config.yaml
n_layer: 12
n_kv_head: 3
activation: "swiglu"
norm_eps: 1e-05
beta1: 0.95
beta2: 0.99
warmup_steps: 126
final_lr_fraction: 0.05
Each number is 128 + 24 x the weight over its row's rms, rounded and kept within 0 to 255. Layers, rows and columns count from 0. The size above them is the row's rms in percent of the matrix's.

# layer 6 attention value, 96x96, rms 0.366, rows 39-75, columns 48-95
size [106  95 108 107 104 102 107  88 104  98  93 109 101 107 121  99 107  98  86  97 101 105  99 118 101 104 100  93  99 107 102  97 114  99 110  94  99]
[[146  99 140 167 131 155 116 153  98 124 109 127 149  99 186 139 136 111 123 146 132 101 128 110 121 125  98 135 105 118 171 136 148 109  76 189 100 149 154 102 107 107 154 159 115  71 128 127]
 [116 149 155 169 129 157 177 103 133 140 136 129 157 139 145 119 125  87 117 134 126 139 109 154 121 161 143 126 120 164 115 157 109 116 171 126 138 206 144  87 139 117  90 136 144 141 121 159]
 [ 82 144 135 136 148 164 150 163 158 182 130 141 149 136 122 137 149 101 102 127 144 166 110 148 103 134  99 142 131 131  66 108 150 123 189 141 114 146 141 136 122  97 100 134 146  82 108 156]
 [ 98 171 180  97 102 128 118 152 160 105 135  79 125 158  95 120 100 136 173 116 125 116 135 165 158 151 172 184 145 170 134 136 121 145 133 124 169 122 137 133 113 174 155 125 143 179 133 134]
 [106 102 142 139 134 158 174 138 156 177 153 104 152 132 105 123 159 141  79 168 123 114  59  96 120 135 152 149 127 150 109 145  83 107  98 110 119 144 129 147 115  84 116 122 159 135 146 114]
 [117 115 132  41 143 142 117 114 130 143 142 122 213 134  95 128  91 145 155 129 102 128 120 101 153 140 150 134 175 155 133 151 138 120 141 123 162 151 121 156 124 171 140 107 141 135 150  90]
 [113 138  89  94  89 158 129 119 141 148 123  83 142 170 141 121 122 131 142 107  91 178 108 147 117 143 147 169 138  93  63 112  96 111 176 134 146 106 133 141 135  93 135 149 119 104 132 140]
 [110 162 123 159 133  94 142 139 137 156 189  93 149  94 118 142 117 139 157 121 163 155  96 123 143 164 133 153 120 108 119 127 100 126 117 134 161 144 128 113 128 136 128 119  74 153 139 139]
 [113 139 119 182 132 106 137 144 142 158 172  84 137 121 142 106  95 118 137 179 142 123 112  70 128 154 148 125 105 115 133 150  89  92  82 126  80 118 124 124 153 134 140 139 127 111 130 171]
 [146 101 138 124 143 121 158 141 167 178 131  96 104 121 117 126 120 170 104 137 124 121 163  79  99 138 140 164 103 126 113 150 107 119  96 114 133 121 114 151 114 138 137 124 132 158 131 128]
 [128 116 153 142 121  90 103  86 108  75 129 175 105 116 134 151  83 108 126 166  94 143 135 164 126 107 140 110 106 129 130 112 109 157 129 134 118 143 142 131 178 163 154 124 122 117 125 146]
 [157 160 145 180 125  85 136 110 144 126 147 143 117 101 178 167 102 165 144 170 166 142 119 163 136 112  99 128 133 133 130 128 129 123 147  94 132 133 145 119 127 164 144 128 172 111 159 169]
 [115 139  83 135 151 126 130 126 119 135 169 149 106  97 164 147 117 135 136 162  99 129 143 149  98 108 123 111  95  79 118 106 155 149 139 130 115 129 183 150  98 152  83 100 148 113 153 114]
 [136 141  94  92 137 131 151 135 130 139 127  95 112 156 102 116 176  95 113 101 134 128 108 124  93  97 164 129 132 102  88 120 134 134 123 109 105  99  88 121 140 120 158 137 127 141 143 137]
 [155 143 119 162 135 105 119 113  88 128 123 188  67 110 160 156 134 104 102 145 116 121 129 126 104 129 116  99  96  95  93 108 110 145  95 135  89 111 124 111 102 111 125 149 111  97 110 147]
 [138 127 142 176 163 169 131 150 135 129  99 132 132 141 128 125 159 107 137 162 195 133 106 135 103 159 114 133 133 100 123 160 108 103 157 140 112 169 105 125 113 107 151 132 131 126 131 156]
 [146 127 145 180 116  95 129  96  92  96 163 158 120 114 153 137 120 159 135 146 129 119 138 120 120 149 149 134 103 148 156 148 104 140  97 121 102 141 124 121 123 140 139 152 111 157  93 149]
 [123 161 104 134 124 138 119 142 135 138 118 165 160  72 154 155 125 128 134 159 127 185 121 135 138 111  88 122 176 125 118 153 131 183 114 136 153 140 159  96 108 120 130 114 140 101 126 127]
 [131  99  91 169 130 113 142 148 125 107 133 128 140  63 129  96 143 151 138 119 110 107 126 120 103 131 122 116 120 116 139 132 121 122 133 168 116 193 112 168 149  83 155 165 100 119 127  85]
 [131  97  82 144 150 154 117 163 143 136 124  98 170 160 111 130 149 139 134 131 108 123  92 116 147 109 122 102 156 166 129 126 141  95 120 135 124 138 152 135 142 116 142 106 156  91 133 105]
 [163 127 114 153 131 117 133 128  79 103 108 147 135 117 156 149 154 115 118 159 142 113 146 132 117 139  88 129  97 135 157 129 149 117 181 124 107 154  95  89 119 124 138 132 115  94 104 133]
 [101 158 125  96 141 145 134 151 129 119 114  96 161 150 108 102 141  98 110  89 164  93 120 147 142 153 154 177 113 114 134 112 130  78 155 135 108 136 163 131 130 118  81 142 137 115 130 133]
 [139 151 127 166 122 128 156 165 118 180 118 157 147 120 156 139 139 136 109 149 117 125  72 109  83 131 103 131 121 145  78 127 115 111 134 142 109 110 145 100 126  70 131  99 157  89 140 162]
 [116 138  89 125 130 121 125 100 106 165 135 150 138 129 163 140 114 125 131 126 117 143 126 162  93 108 112 119  97  78 104 108 144 147 133 142 114 130 138 126 108  82  83 134 134  75 126 138]
 [134 121 178 108  96 124 122 162 126 108 146 159 100 100 113 110 157 186 116 121 124 144 156 131 147 121 104 154 152 143 122 151  91 164 131 117 178 138  85 147 124 166 115 122 129 161 146 110]
 [149 104 114 127 136 131  95 160 132  82 128 142 134 126 186 154 151  99 154  94 117  92 135 100 128  99 117 142 138 121 146 118 120 134 136  76 147 148  77 126 101 104 122 140 164 151 158 175]
 [134  98 112 119 148 103 131 102 129 142 127 135 126 144 138 130 136 173 161 137 122  89 100 108 143 152  92 145 121 125 152 106 111 139 124 153 127 114 200 147 151 126 128 141 108  97 122 168]
 [ 95  89  93 150 129 156 155  89 146 150 120 143 101  88 110 145 174 114 103 138 100 119  99 147 131 114 113  97 103  97 109 128 162  99 136 131 104 129 128 137 149 102  70 180 136 128 127 124]
 [117 149 119 146 121 157  97 142  78 117 108  97 133 168 156 125 156 151 113 128  85 124 136 131  74 157 141 143 107 140 109 107 129 122 138 106 104 108  97 107 184 129 151 122  95  94 123 132]
 [149 143 144 136 112 144 136 134 125 118 131 135  99 153 156 148 148 103 103 153 113 117  96 173 136 138 136 136 110 102 116 107 145 140 139 128 171 152 146 135 162  81 162 146 120 118 114 106]
 [105 111 108  80 145 130 119 111 136 111 100 140 118 154 125 137 176 132 147 162 150 121  77 134 151  94  86 126 159 128 132 102 185 139 122 132 124 100 113 113 125 177 123  94 127 142 151  91]
 [116  94 132  98 159 146 138 129 124  88 180 138 105 126 149 151 124 138 140 136 149 107 125 105 105 113 108 119 142 134 132 124 135 116 150 133 120 111  57 166 152 113 138 100  93  92 142  96]
 [118 128 119  73 161  92 153  66 102 108 162 103  87 114 116 152 130 120 137 124  96 159 143 154 188 103 122 114 127  95 126 117 112 146 145 128 114 113 102 150 171 132  93  97 131 118 131 114]
 [146 155 121 135 102 140  78 134  82  99  74 207 153 105 116 136 159 118  89 140 120 114 119 138 110 142 131 120 140 159 127 135 132 164 132 108 137 137 117 109 116 121 133 115 163 117 147 150]
 [121 150  98 150 111 150 178 124 125  92 119 147 147 100 158 137 125 115 124  79  94 168 127 167 121  93 111 132 111 139 111 113 120 115 115 156 141 142 123 113 164 138  83 128 163  84 145 116]
 [105 106 139 125 122 114 115 135  82 132  92 108  94 117 119 130 128 156 157 131 100 144 121 160 104 117 132 130 122 102 148 163 107 143 103 148 111 107  67 115 149 137 160 115 184 141  96 128]
 [114 123 124  84 140 120 108 156 156 123 133 170 132 154  99 164 136 116  91 100 127 138  81 132 130 165 133 120 137  82 143 122 106 141 114  98 148 122 163 113 101 126  91 118 111 175 122 123]]
# layer 6 attention output (transposed), 96x96, rms 0.316, rows 39-75, columns 48-95
size [105  98  99  99 103  99 101  88  97 100  89 105  92 103 119 103 101  86 102  96  97  89  99 114  98 110  98 101  96 101  95  94 109  94 102  95 100]
[[178 128 164 140  93 122 143 159 123 138 104 145 128 145 127 105 132 102  89 121 154 154 120 102 113 152 125 114  97 154 151  90 105 131 170 108 118 123 116 156 113 158  63 139  79 145 151 143]
 [ 82 124 134  98  97 112 106 123 115 155  67 133 132 186 152 166 135 106 115 117 146 129 139 126 161  94 111 139 100 111 120 133 123 107 104  83 128 105 110  96 147 153 138 132 138 136 131 105]
 [104 125 117  96 124  71 168 128 126  86 125 120 106 123 137 134 138 161 141  91 134 173 100 131 174 153 165 125 127 145 114 125 144 165 128 121 124 125 107 126 108 156 131 158 159  88 124  65]
 [149 110 153  92  80 145 144 162 131 109 144 165 140 123 157 155 111 134 133 135 103 126 126 122 117 110 106 140 156 149 134 129 141 112 134 168 123 114 135 123  86 144 137 117  89  97 119 152]
 [120 117  98 160 138 159 144 112 116  70 115 137 126 158 123 168 148 129 145 136  92 145 115 115 156 115  98 112 107 125  96 162 112 120 160 115 129 130 113 128 129 132 150 139 113 121  91 135]
 [120 136 178 119 162 117 167 163 126 122  89 162 114  95 120 112 145 121 126 135 145 147 133 146 117  90 142 173 133 172  99 134 125 100 139 110 115  98 148 130 103  74 116  89 142 126  94 117]
 [ 99 130  68 127 119 123  96 150 112 124 142 170  90  92  96 151 131 118 132 143 108 136 169 132 134 108 130 122 147 177 139 117 112 174 119 158 140 137 136 126 160 128 105  88  98 152 101 100]
 [125 123 142 134 144 109 127 135 143  97 123 118 125 100 125 150 104 113 121 114 124 130 180 145  97 109  86 145 109 158 169 144 111  91  89 126 140  98 142 160 116 148 164 127 162 133  85 155]
 [118 136 157 120 182 117 108 142 153 106  85 160 105 107 137 141 120 132 110 100 112 143 107 127 118 127 107 106 140 118 117 128 162 118 134 118 183 138  87 121 167 128 109 144  95 131 134  77]
 [147 116 110 166 117 158 112 138 124  85 108 104  88 148 119 132 176  73  99 162  96 130 115 100 140 144 163 121 158  99  96 119 154 131 151 127 114 129  98 121 156 103 122 145 151  96  56 135]
 [126 125 165 143 153  61  84  99 106 176 110 128 116 130 146 111 125 144 110 129 142 132 131 100  71 137 119 116 113 176 125 131 151 121 140 158 110 145 136 135 152  76 141  86 150 166 112 114]
 [144 166 154 142 120 102 123 152  88 101 129 166 116 136 124 127  88 146 123  98  62 108 116 123 125 134 140 139 142 137 112  89 115 109  81 133 144 161 140 127 155 138 160 119 139 107 154 110]
 [152 132 108 147 110 109 113 138 125 129 134 103 132 117 143 116 131  90 100 113 151 131 125 151 123 145 130 138 132 120 135 144 115 115 105 131 148  89 117  91 198 138 131  71 188  96 131 183]
 [131 134 104 177 129 171 143 108 166 128  92 139 144 125 158 143 130 141 125 139 130 119 121  85 121 154 107 126 112  88 146 168 114 111 117 102 102 133 136 103 119 115 100 149 101 118 119 128]
 [153 138  74 151 153 123 140 144  97 108 152  80  57 147 126 107 124 131 105 105 132  99 167 124 127  92 127 116 140 121 173 131 116 116 112 130 136 106 143 130 154 114 116 111 103 168 152 151]
 [141  92  87 132 138 116 160 140 105 115 148 145 142 161 137 161 135 135 109 117 118 116 123  83 124 109 150 110 113 138  89 121 107 166 155 107 111 146 131 129 100 121 120 134 116  77 127 104]
 [143 132 124 147 143 111 116 140 138 152 161 108 117 184  99 134 101 100 105 111 113 105 121  83  93  86 153 109 122 121 157 121 168  68 121 132 141 131 128 158 165 128 166 167  95 144 125 126]
 [135 139 144 115 143  94 128 182  97 143 116 110 118 122 123 147  97 137 175 126 123  99 154 155 178 184 124 118 166 199 110  97 147  94 131 102  96 117 101 129 139  87 144 128 132 136 152 140]
 [112 109 105 136 149 140 177 119  93 107 117 141 134  83 133 112 141 147  99  97 125  62 116 124 128 144 114 137  94 147 116  92 132 144 130 144 100 173 100 125  99 108 158 114 108 152 142 120]
 [125 108 125 144 151 143 175 124 124 107 119 135 128 108  98 130 139 128 121 148 163 124 130 141 119 126  99 108 169 108 155 144 131 127 163 128 181 133  69 103 151 113 129 132 153 114 170 117]
 [ 92 149 106 116 111 145 143 139 111 127 151  88 118 120 120 127 127 128 108  88 162 137 132 114 144 159 136  92  85 132 124 109 145 104 147  96 126 120 154 144 120 144 163  95 131 145 109  89]
 [134 107 121 103 120 155 115  83 139 129 133 160 148 111  88 123 175 153 129 138 140 139 119 143 149 108  90 160 120 134  73 144 133 117 137 109 147 151 157 141 121 140 133 118 114 118 194 115]
 [104 133 136 141 130 118 122 161 116 101 135  99 105 107 135 119 107 104 121 142 100 156 112 104 120 129 132  96 136 124 100 105 140 143  99 100 128 107 104 102 166 112 129 165  98 118 139 104]
 [124 110 130 146 180 124 117 108 105  78 102 110 105 126 131 131 147 117 125 120 129 136 117 164 147 158 122 159 148 117 142  80 109 142 134 148 107 141  99 119 167 135 155 110 147 172 172 105]
 [110 118 141 119 107 121  83 124 117 117 147 122 166 138 117 139 134 138 167 131  85  86 157 130 154 163 173 133 139 147  77 135 118 106 127 144 122 157 117 127 134 154 171 114 174  96 104 164]
 [140  87 109 124 126 156 168  91 144 168 156 116 142 121 143 114 179 170  90 130 136 117  90 132 108 116  99 110 121 132 135 117 131 161 115 133 125  99 131 111 135  99 122 105 112 105 147 135]
 [123  88  73 112 111 143 156 146  75 125 116 127  93 164  95 126 120 138 141 137 133 135 136 165 158 125 143  95 155 128 117 147 162 124 131 135 161 123 112 103 143 149 142 115 127 143 141 129]
 [122 143 115 133  86 151 153 114 135 156 108 114 104 113 113 128 145 121 119 105 151 129 145 132 121 175 172 131 125 141 135 118 151 148 111 156 133  97 135  80 151 136 113  75  90 163 137  99]
 [134 142 105 123 138 128 172 110 127 139 138 146 151 163 111  93 146 130 120 140 114 116 108 137 116  97 113 158  95 109  94 143  81 183 165 123 132 137 119 134 102 108 146 140 132 165 115  99]
 [162 136 134  74  87 133 111 103 133 140 121 135 148 164 124 151 166  76 133 122 115 159 153 124 118 141 121 107  69 158 130 138 120 154 106 114 108 160 134 147 131 108 133 107 139 125 132 130]
 [109 102 131 176 117 140 138 146 138 159 143 130 109 142 128 137 141 105 144 106 137 137 154 115 170 134 121 154 133 101 151 140 142 129 175 145 122 153 163 137 127 104 140 145  72 163  61 142]
 [137 123  80 113 146 140 113 122 102 132 134 115 125 178 128  93 116  80 130 117 140 111 127  90 109 136 155 143 119  88 120 157  91 125 115 140 104 154 110 129 129 163 184 115 167 121  99 148]
 [104 146 159  73 142 142  98 170 110 159 132 118 127 169 111 115 154 151 130 128 151 112 137  74 139 108 145 174 110 144 136 181  99 102 139 136 114 158 147 119 113 158 131 123 101 142 119 108]
 [110 143  82 139 112  98 136  86 165 151  95 130 116 121 149 119 125 121 147 111 155 176 110 148 134 128 115 125 110 169 133 151 129 103 154  85 128 139 171 112  98 118 176 110 120  88 156 130]
 [127 158 148 104 108 107 108 158 111 153 138 108 117 154 104 142 142 109 151 128 141 124 181 132  94 103 153 111 128 169  94 120 101 137 130  91 115 104 160  96  85 142 133  94 124 160 138 104]
 [128 143 131 117 160 121 140 161  93 157  85 146 129  84 128 138  91 144 106 145 144 152 145 124 124 137  84 126 134 117 140 130 120 123  88 132 173 113 152 100  85 135 108 108 141 138  94 126]
 [162 161 132 105 158 131 128 147 152 154 141 148 152  73 100 154 134 116 138 116 111 121 150 108 194 136  97 101  95 112 123 120 117 128 163 130 123 139 107 130 157 149 172 101  98 116 138  96]]
# layer 6 attention query, 96x96, rms 0.287, rows 64-95, columns 48-95
size [ 91 107 105  96  85 117 115  88 105 108 111 106 101  88 101 106 100 109 109 101 104  95  95  92 104 100  84  96 105  87  94  93]
[[125 132 172 170 120 125 106 158 122 103 121 111 100 144 101 129 153 130 100 106 131 159 138 142 103 109 151 173 128 144 135 134 141 114 139 129 131  85 155 104 137 143 148 152 116 119 116 139]
 [110 133 152 117 136 137 122 107 156 171 107 150 134 104 137 128 138 124 175 137 165  89 128 150 122 148 138 117 156 135 130 147 125 133 134 167 123 122 174 185 150 120 117 119 131 151 133 154]
 [141 107 108 103 151 122 127 118 141 161 135 148 146  86 133 141 117 145 175 156 150 121 115 120 150 159 117  96 152 100 139 135 150 142 138 165 128 138 151 155 144 124  91 127 135 182 163 118]
 [137  92 107 113 143 147 119 135 121 179 157 138 156 147  97 158  77 136 150 153 122 139 160  99 181 138 107 102 106  96 132 117 119 119 145 125 131 176 161 116 139 108  87 119 118 123 135 123]
 [144 110  94 137 140 142  99 126 129 148 112 144 145  88 185 151 165 138 114 121 110 156 151 129  94 117 133 115 151 128 133 174 147 142 137 171 127 116 151 122 129 169 126 127 153 139 148 109]
 [148 135 133 110 142 114 140  98 132 199 139 141 179 156 120 140  92 148 160 144 160 106 131 131 127 151 134 133 162 114 157 144 120 149 163 150 123 140 140 138  75 126 124 121 175 166 147 108]
 [160 124 119 144 165 111 149  92 152 165 168 119 198 145 133 158  83 130 170 134 134 125 128 124 134 164 137 133 133  98 160 171 128 170 174 164 115 136 137 139 101 158 132 101 145 171 132 121]
 [140 115 132 158 113 164 111  98  97 129 122 137  94 158 113 151 144 122 138 107 111 111 131 154 144 120 151 144  77 129 140 128 112 152 148 140  88 135 123 128 112 116 128 148  94 126  97 144]
 [162 150  90 152 175 110 120  98 164 169 144 130 158 166 137 125 116 139 139 106 146 129 119 131 142 158 113 113 142 120 181 178 154 135 173 133 143 141 121 154 155 122 122 109 169 164 121 122]
 [123 126 172 181 131 126  97 139 119 154 102 119 111 179 149  73 131 110 132 104 134 116 139 131  97 129 158 146 113 147 148 142 143 138 162 130 116 120 139 135  96 107 159 115  97 134 113 184]
 [126 118 129 121 167 157 145 117 140 159 119 140 165 119 130 169 142 147 163 148 152 115 127 124 156 142 109 143 170  84 150 143 126 133 164 153 150 117 167 149 125 126  92  92 132 155 160 122]
 [156 118 102 166 138 183 115  94 116 142 124  49 148 165 127 127 150 124 126 141 120 108 115  97 103  70 125 131  92 114 128 134 135 101 122 132 113 137 118  84 108 163 149 151  93 128 150 158]
 [152 150 113 111 168 119 120 116 136 167 133 103 150 181 130 110 137 124 188 116 114 110 105 148 117 164 136  85 129 102 143 140  94 154 117 155 121 149 145  99 120 173 146 132 123 123 146 129]
 [117 105 156 101 117 126  89 122 105 156 126 116 111 135  96  74  97 154 138 152 140 125 120 155 108  63 175  93 116 154 140  92 132 108  73 125 119 132 136 147 130 134  82 133 138 113 145 187]
 [114 164 169  93 140 141 159 140 123 109 125 134 119 132 161 136 144 181 156 113 104 130 141 163 158 113  95 136 144 130 139 128 163 114 111 134 155 148 156 157 115 139 147 155 155 128 117 145]
 [143 170  91 180 168 137 145  99 172 130 134 100 144 185 168 180 111 137 155 169 135 169 132 127 140 139 145 123 129 114 161 135 143 100 159 165 133 146 141 132 163 158 141 143 151 140 107 114]
 [125  73  86 117 113 158 107 135 101  85 117 119 104 127 123 114 111 106  99 135 101 119 131 129 146 132 145 129 104 101 134 121 110 133 110 157 140 120 163 138 119 120  94 125 127 127 127  93]
 [ 99 104  81 138  71  97 112 130  95  88 132 131 103 125 123  89  91  96 112 126 116 147 132 143 119 144 131  92 114  85 125  81  99 157 117 118 132 158 129 130 124 105 133 132  78 132 139 126]
 [118 128 118 107 128 151  87 121 127  86 127  84 112 145  92 120 105 114  81 142 120 148 159 127 131  94 127  89 100 104 148  83 128 125 103  58 159 121 103 100 110 126 110 138 100 111 109 137]
 [114 142 127 142 134 110 156  60 144 141 104 147 121 131 153 149 160 142 140 115 165 126 122  78 105 114 105 137 148 125 140 163 196 101 160 104 114 120  91 133 120 153 136 121 144 131 109 125]
 [153 117 143 120  96 124 157  84 141 159 153  91 115 156 137 133 152 119 106 105 143  91 103  90 121  74  80 140 147 120 118 156 152 104 162 114 118 157 117 146  95 157 112 157 144 134 108 111]
 [133 168 133 158 141 190 128 130 132  91 116 122  75 182 123 116 135  91 145 132 158 131 157  67 134 144 126 100 145 105 127 132 111  76 139 121 131 145 129 119 162 129 109 142  95 146 140 119]
 [101 133 107 134  83 120 148 116 100 127  97 132  93 122 141 138 128 111  98 113 110 121 142 125 107 109 115 126  90 136 149 139 124 162 104 156 135 147  97  92  96 174 105 131 111 147 148  85]
 [120 105 101  59 116 134  60 140 125 117 157 133 121 115  89 111 131 117 112  99 100 108 115  97 122 154 144 120 140 103 156 116 106  99 117 125 136 162 151 139 115 145 113 138  76 135 154 114]
 [144 141 101  90 136 146 133 147 134  99 143 119 116 130 126 143 116 144 127  96 122 108 121 130 106 108 166  87 128 106 152  78 134  80 104 127 139 150  98 131 155 142  69 135 164  86 168 165]
 [115 158 122 100 133 124 116 161 147 126 122 158 139 121 129 126 136 162 143 162 118 116  92 149 140 163 142 111  75 155 137 115 115 111 147 119 148 111 145 132 147 105 145 136 160 151 142  92]
 [ 98 111 118 133 103 120 141 123 146 153 128  80 159 135 160 147  94 150 118 129 144  91 159 124  94 108 151 136 114  97 112  86 157 136 131 116 113 117 109 143 132 112 110 127 180 181 105 111]
 [120 138 102 111 118  69 138 146 129 130 137 126 141 155 120 128 140 152 175 100 121 118 131 116 142 133 106 121  87 122 144 144 108 154 140 128 117 131 134 105  95  93 189  85 132 134 132 139]
 [ 85 141 143 139 123 122 129  62 102 153 122 137  99 151 143 143 145 112 159 162 140 134 104 173 118 119 100 118 102 159 132 118 141 173 147 128  89 109 123 143 133 144 122  96 151 137 170 155]
 [147  99 121  47 120 153  98 123 170 101 168 115 123 135 126 133 110 137 156 121 128 147 104 118 161 142 129 141 159 102 136 103  97 136 113 167 116 111 125 125 110 133 137  99 132 166 181 127]
 [109 123 147 114 131 143 145 173 176 138 162  98 142 133 112 168 125 134 128 143 114 173 155 116 131  97 144 122 149 109 135 130 158 132 109 145  91 170 116 122 117 158 114 132 107 133 128 155]
 [140 138 134 149 123  60 122 145 154 119 118 111 159  97 111 157 131 163 101 145 109 141 124 105 133 146 152 108 108 133 138  99 120 146 151 157 141 148  95 175 138 166 144 148 100 206 145 127]]
# layer 6 attention key, 96x96, rms 0.297, rows 64-95, columns 48-95
size [104  81  98 103  88 112  97  91  88 101 108  94  93 115  99  77 125  76  89 101  82 115 104 106 115 100 121 105 114  94 120 117]
[[141 126 147  69 130 165 124 149 114  77 107 127 100 100 131  67 143 138  93 144 102 147 130 108 145  90 123 144  97 103  99 141  81 118  92 138 142 140 123 126 127 172 178 155 114  75 137 166]
 [107 111 109 153 112  95 117 135  99  99 109 110 104 152 123 193 113 144 111 110 113 127 128 103  92 117 110 131 114 162 127 129 108  83 131 150 130 105 133 107 118 108 149  96 107 114  92 145]
 [149 118 104 184 141  95 172 103 118 156 153 123 150 129 145 218 157 131 169 153 150 143 141 164 138 162 146 118 163 151 126 117 155 113 174 105 112 117 133 104 146  97 132 152 121 122  79 139]
 [156 132 146 170 128 111 108 121 163 154 173 111 161 128 140 178 148 143 142 107 162 143 127 150 119 158 128 121 124 110 198  84 162 170 123 150 138 110 114 143 125 115 121 134 153 153 135  99]
 [ 76 106 138 114 127 145 131 110  58 171 117  89  85  98 107 131 105 124 185 112 176 132 129  99 130 132 116 116 162 145 130 130 105 138 149 123 132 132 153 124 116 140 141 131 139 144 124 115]
 [127 118 126 169 166  93 157 128  86 177 125 130 169 145 159 184 143 170 164 145 147 127 142 161 124 151 116 132 146 139 131 139 168 153 146 155 134 144 179 127 144 115 132 132 151 150 152 127]
 [152 106 155 108 115 101 163  93 104 171 121 100 157 120 145 183 142 145 127 105 152 132 116 120 106 148  88 123 146 109 138 132 140 146 150 135 106  95 143 144 144 142 120 150 172 121 154 146]
 [119 134 105 105 151 132 123 164 136 116 139 134 159 130 126  58 162 133 130 155  69 126 141 116 145 128 134 135 141 129 113 139 112  92 121 167 124 163 134 144 152 139 127 167 151  79 128 144]
 [127 133 166 134 116 119 164 103  96 193 115 104 137 144 184 178 134 146 124 165 159 123 158 178 132 128 103 144 159 118 117 114 126 151 167 127 143 132 142 149 134 140 103 115 154 140 145 153]
 [132  73 114 133 117 171 145 138 127 107 119 133  85 110 139  64 148 125 130 177  93 145 140 101 134 164 110  93 112 116 120 148 137 124  90 130 128 129 144 107 170 134 116 111 121 100 101 115]
 [166 139 182 137 159 116 155  88 115 164 174  97 129 144 142 161 120 137 158 157 159 129 137 145 114  95  89 110 138 125 151 129 155 157 154 118 132 123  84 148 117 131 123 125 131 147 137 147]
 [148 137 144 144 129 135 136 124 157  73 133 119 132 123 147 111 128  89 113 112  97 129 107 134 144 105 138 103  93 135 130 118 115 175 138 103 103 127 107 153 138 103 152  89 120  66  80 150]
 [163 150 155 122 143 131 103 129  97 172 107 113  96 111 118 149 153 152 124 126 153 165 149 139 140 131 128 116 118  72 146 138 168 129 164 154 129 111 100 144 183 150 111 164 100 147 134 120]
 [143 146 136 128 136 140 192 121 180 117 111 133 123 142 137 141 138  95 150 131 117 170 125 156 143 182 179 137 117 150 164 115 153 144 153 123 172 145 111 115 178 127 140 135  94 107 121 125]
 [134 123 134 141 164 141  74  98 120 157 123  86 136 166 155 173 119 154 120 131 183 121 157 140  70  93 135 131 121 109 144  90 140  88  88 130 100  93 115 111 141 168  98 110 152 115 148  92]
 [138 113 114 144 123 103  91 100 117 111 108  95 127 153 152 112 157 123  94 147 119 131 127 145 128  69 144 110 125 111 136  82 148 114 109 131 103 113 132 137  91 108 109 169 143 139 144 214]
 [116  89 141 117  89 125 144 134 118  70 117 102 130 104 119 118 144  84 130 130 114 133 111 126 133 122 147 122  75 115 130 116  96 140 116 108 111 114 142 113  77 109 126 131 113  88 100 143]
 [ 96 134 123 114  92  92 142 149 119 103 101 139 131 124  99 124 113 123 123  93 112 134 156 144 126 164 155 115 113 132 142 110 121 145 129 121 169 112 162 152 110 110 145 134 142 129 103  67]
 [ 97 157 154 152 113 163 117 178  91  97 114 135 140 170 113 146 127  83 112 111  84 145 130 117 190 114 180 147 115 143 145 122 139 103 144 136 168 146 130 100  94 141 101 133 131 131 153 120]
 [112 120  94 177 136 119 150 130 143 141 176 103 120 165 153 170 115 123 121 100 167 146 148 149 147 103 128 145 140 138 119 179 139 155 128 106 137 124 140 161 144 116  89 130 177 109 113 147]
 [145 136 107 102 176 148  98 103 166 138 127 116 103 156 129 142 120 108 114 142 146 111 170 157  98 110 142 136 102 106 130 148 137 121 110 151 126 110 121 105 118 168  89 144 128 136 163 165]
 [ 99  98  86 147 124 154  97 104 135  94  90 128 133 146 119  58 122 137  92 126 134 109 120 140 134 118 149 113  71  96 146 130 112 115 103 123 138 139 120 131  95 115 138 111  91 123 144 139]
 [105 125 155 132 147 158 126 137  94  81 133  76 126  90 137 111 146 123 149 140 153 137 111 167 149 103 158 135  94  98 162 104 139 130  92 119 103 128 144 144 143 130 139 140 126 131 162 146]
 [136 140 183 125 138 116 151 108 159 144  92 151 106 128 121 119 123 153 112 159 121 160 179 112 115 194 129 123 124 119 144 142 107 158 149 140 161 134 138 128 135 157 117 133 137 127 121  70]
 [126 124 133 155 117 162 160 138 115  96  89 122 147 140 132 170 163 131 149 162 146 171 134 128 161 152 115 137 151  91 132 162 120 134 142 122 175 186 135 143 161 159 136 112 122 153 137 157]
 [123 127 131 129 127 140 114 168 121 126 120 145 122 140 100 121 149 157 128  93 138  96 104 141 138  89 150 123 141 153 118  84 144 115 107 118  95 119 148 111 117 142 101 125 165  96 105 124]
 [184 155 115 133 131 162 164 134 128 119 176 158 148 150 133 169  94 105 157 136 132 132 145 113 159 138 155  97 131 103 143 156 174 128 158 147 151 116 127 118 125 121 142 109 132 183 134 140]
 [127  97 116  91 141 119 129 113 118 143 116 143 143 147 164 107 117 175 151 170 133 118 128 118 149 117  99 105 124 130  98 140 146  81  92 124  80 165 104 110 129 146 121  88 131 106 129 121]
 [ 86 147  98 109 132 127 133 130 169 116 167 109  89 109 128  92 126 127 109 122 156 127 116 136 102 129 137 129 158 140 142  85 136  99  82  85 113 138 150 105 160  74 128 116 110 121 132 128]
 [139 128 167 130 115 123 136 116 162 143 146 191 104 118 100 176 140 141 141 169 105 134 114 122 116 164 145 150 147 163 105 141  94 112 157 123 143 126 118 100 107 143  91 114  94 138 135 111]
 [156 115 132 138 141 121 147 154 181 133 103 162 105 113 168 169 104 159 108 177 127 147 189  96 111 142 100 131 165 143 165 127 137 128 122 143 150 110  98 152 113 123 176 142 101 144 119 114]
 [130 143 117 126 131 134 151 144 126 155 107 180 153 112 132 128 120 139 135 167 116 143 126 152 158 178 142 112 162 143 105 114 133 149 167 166 132 140 147 150 148 138 117 138 167 106 175 126]]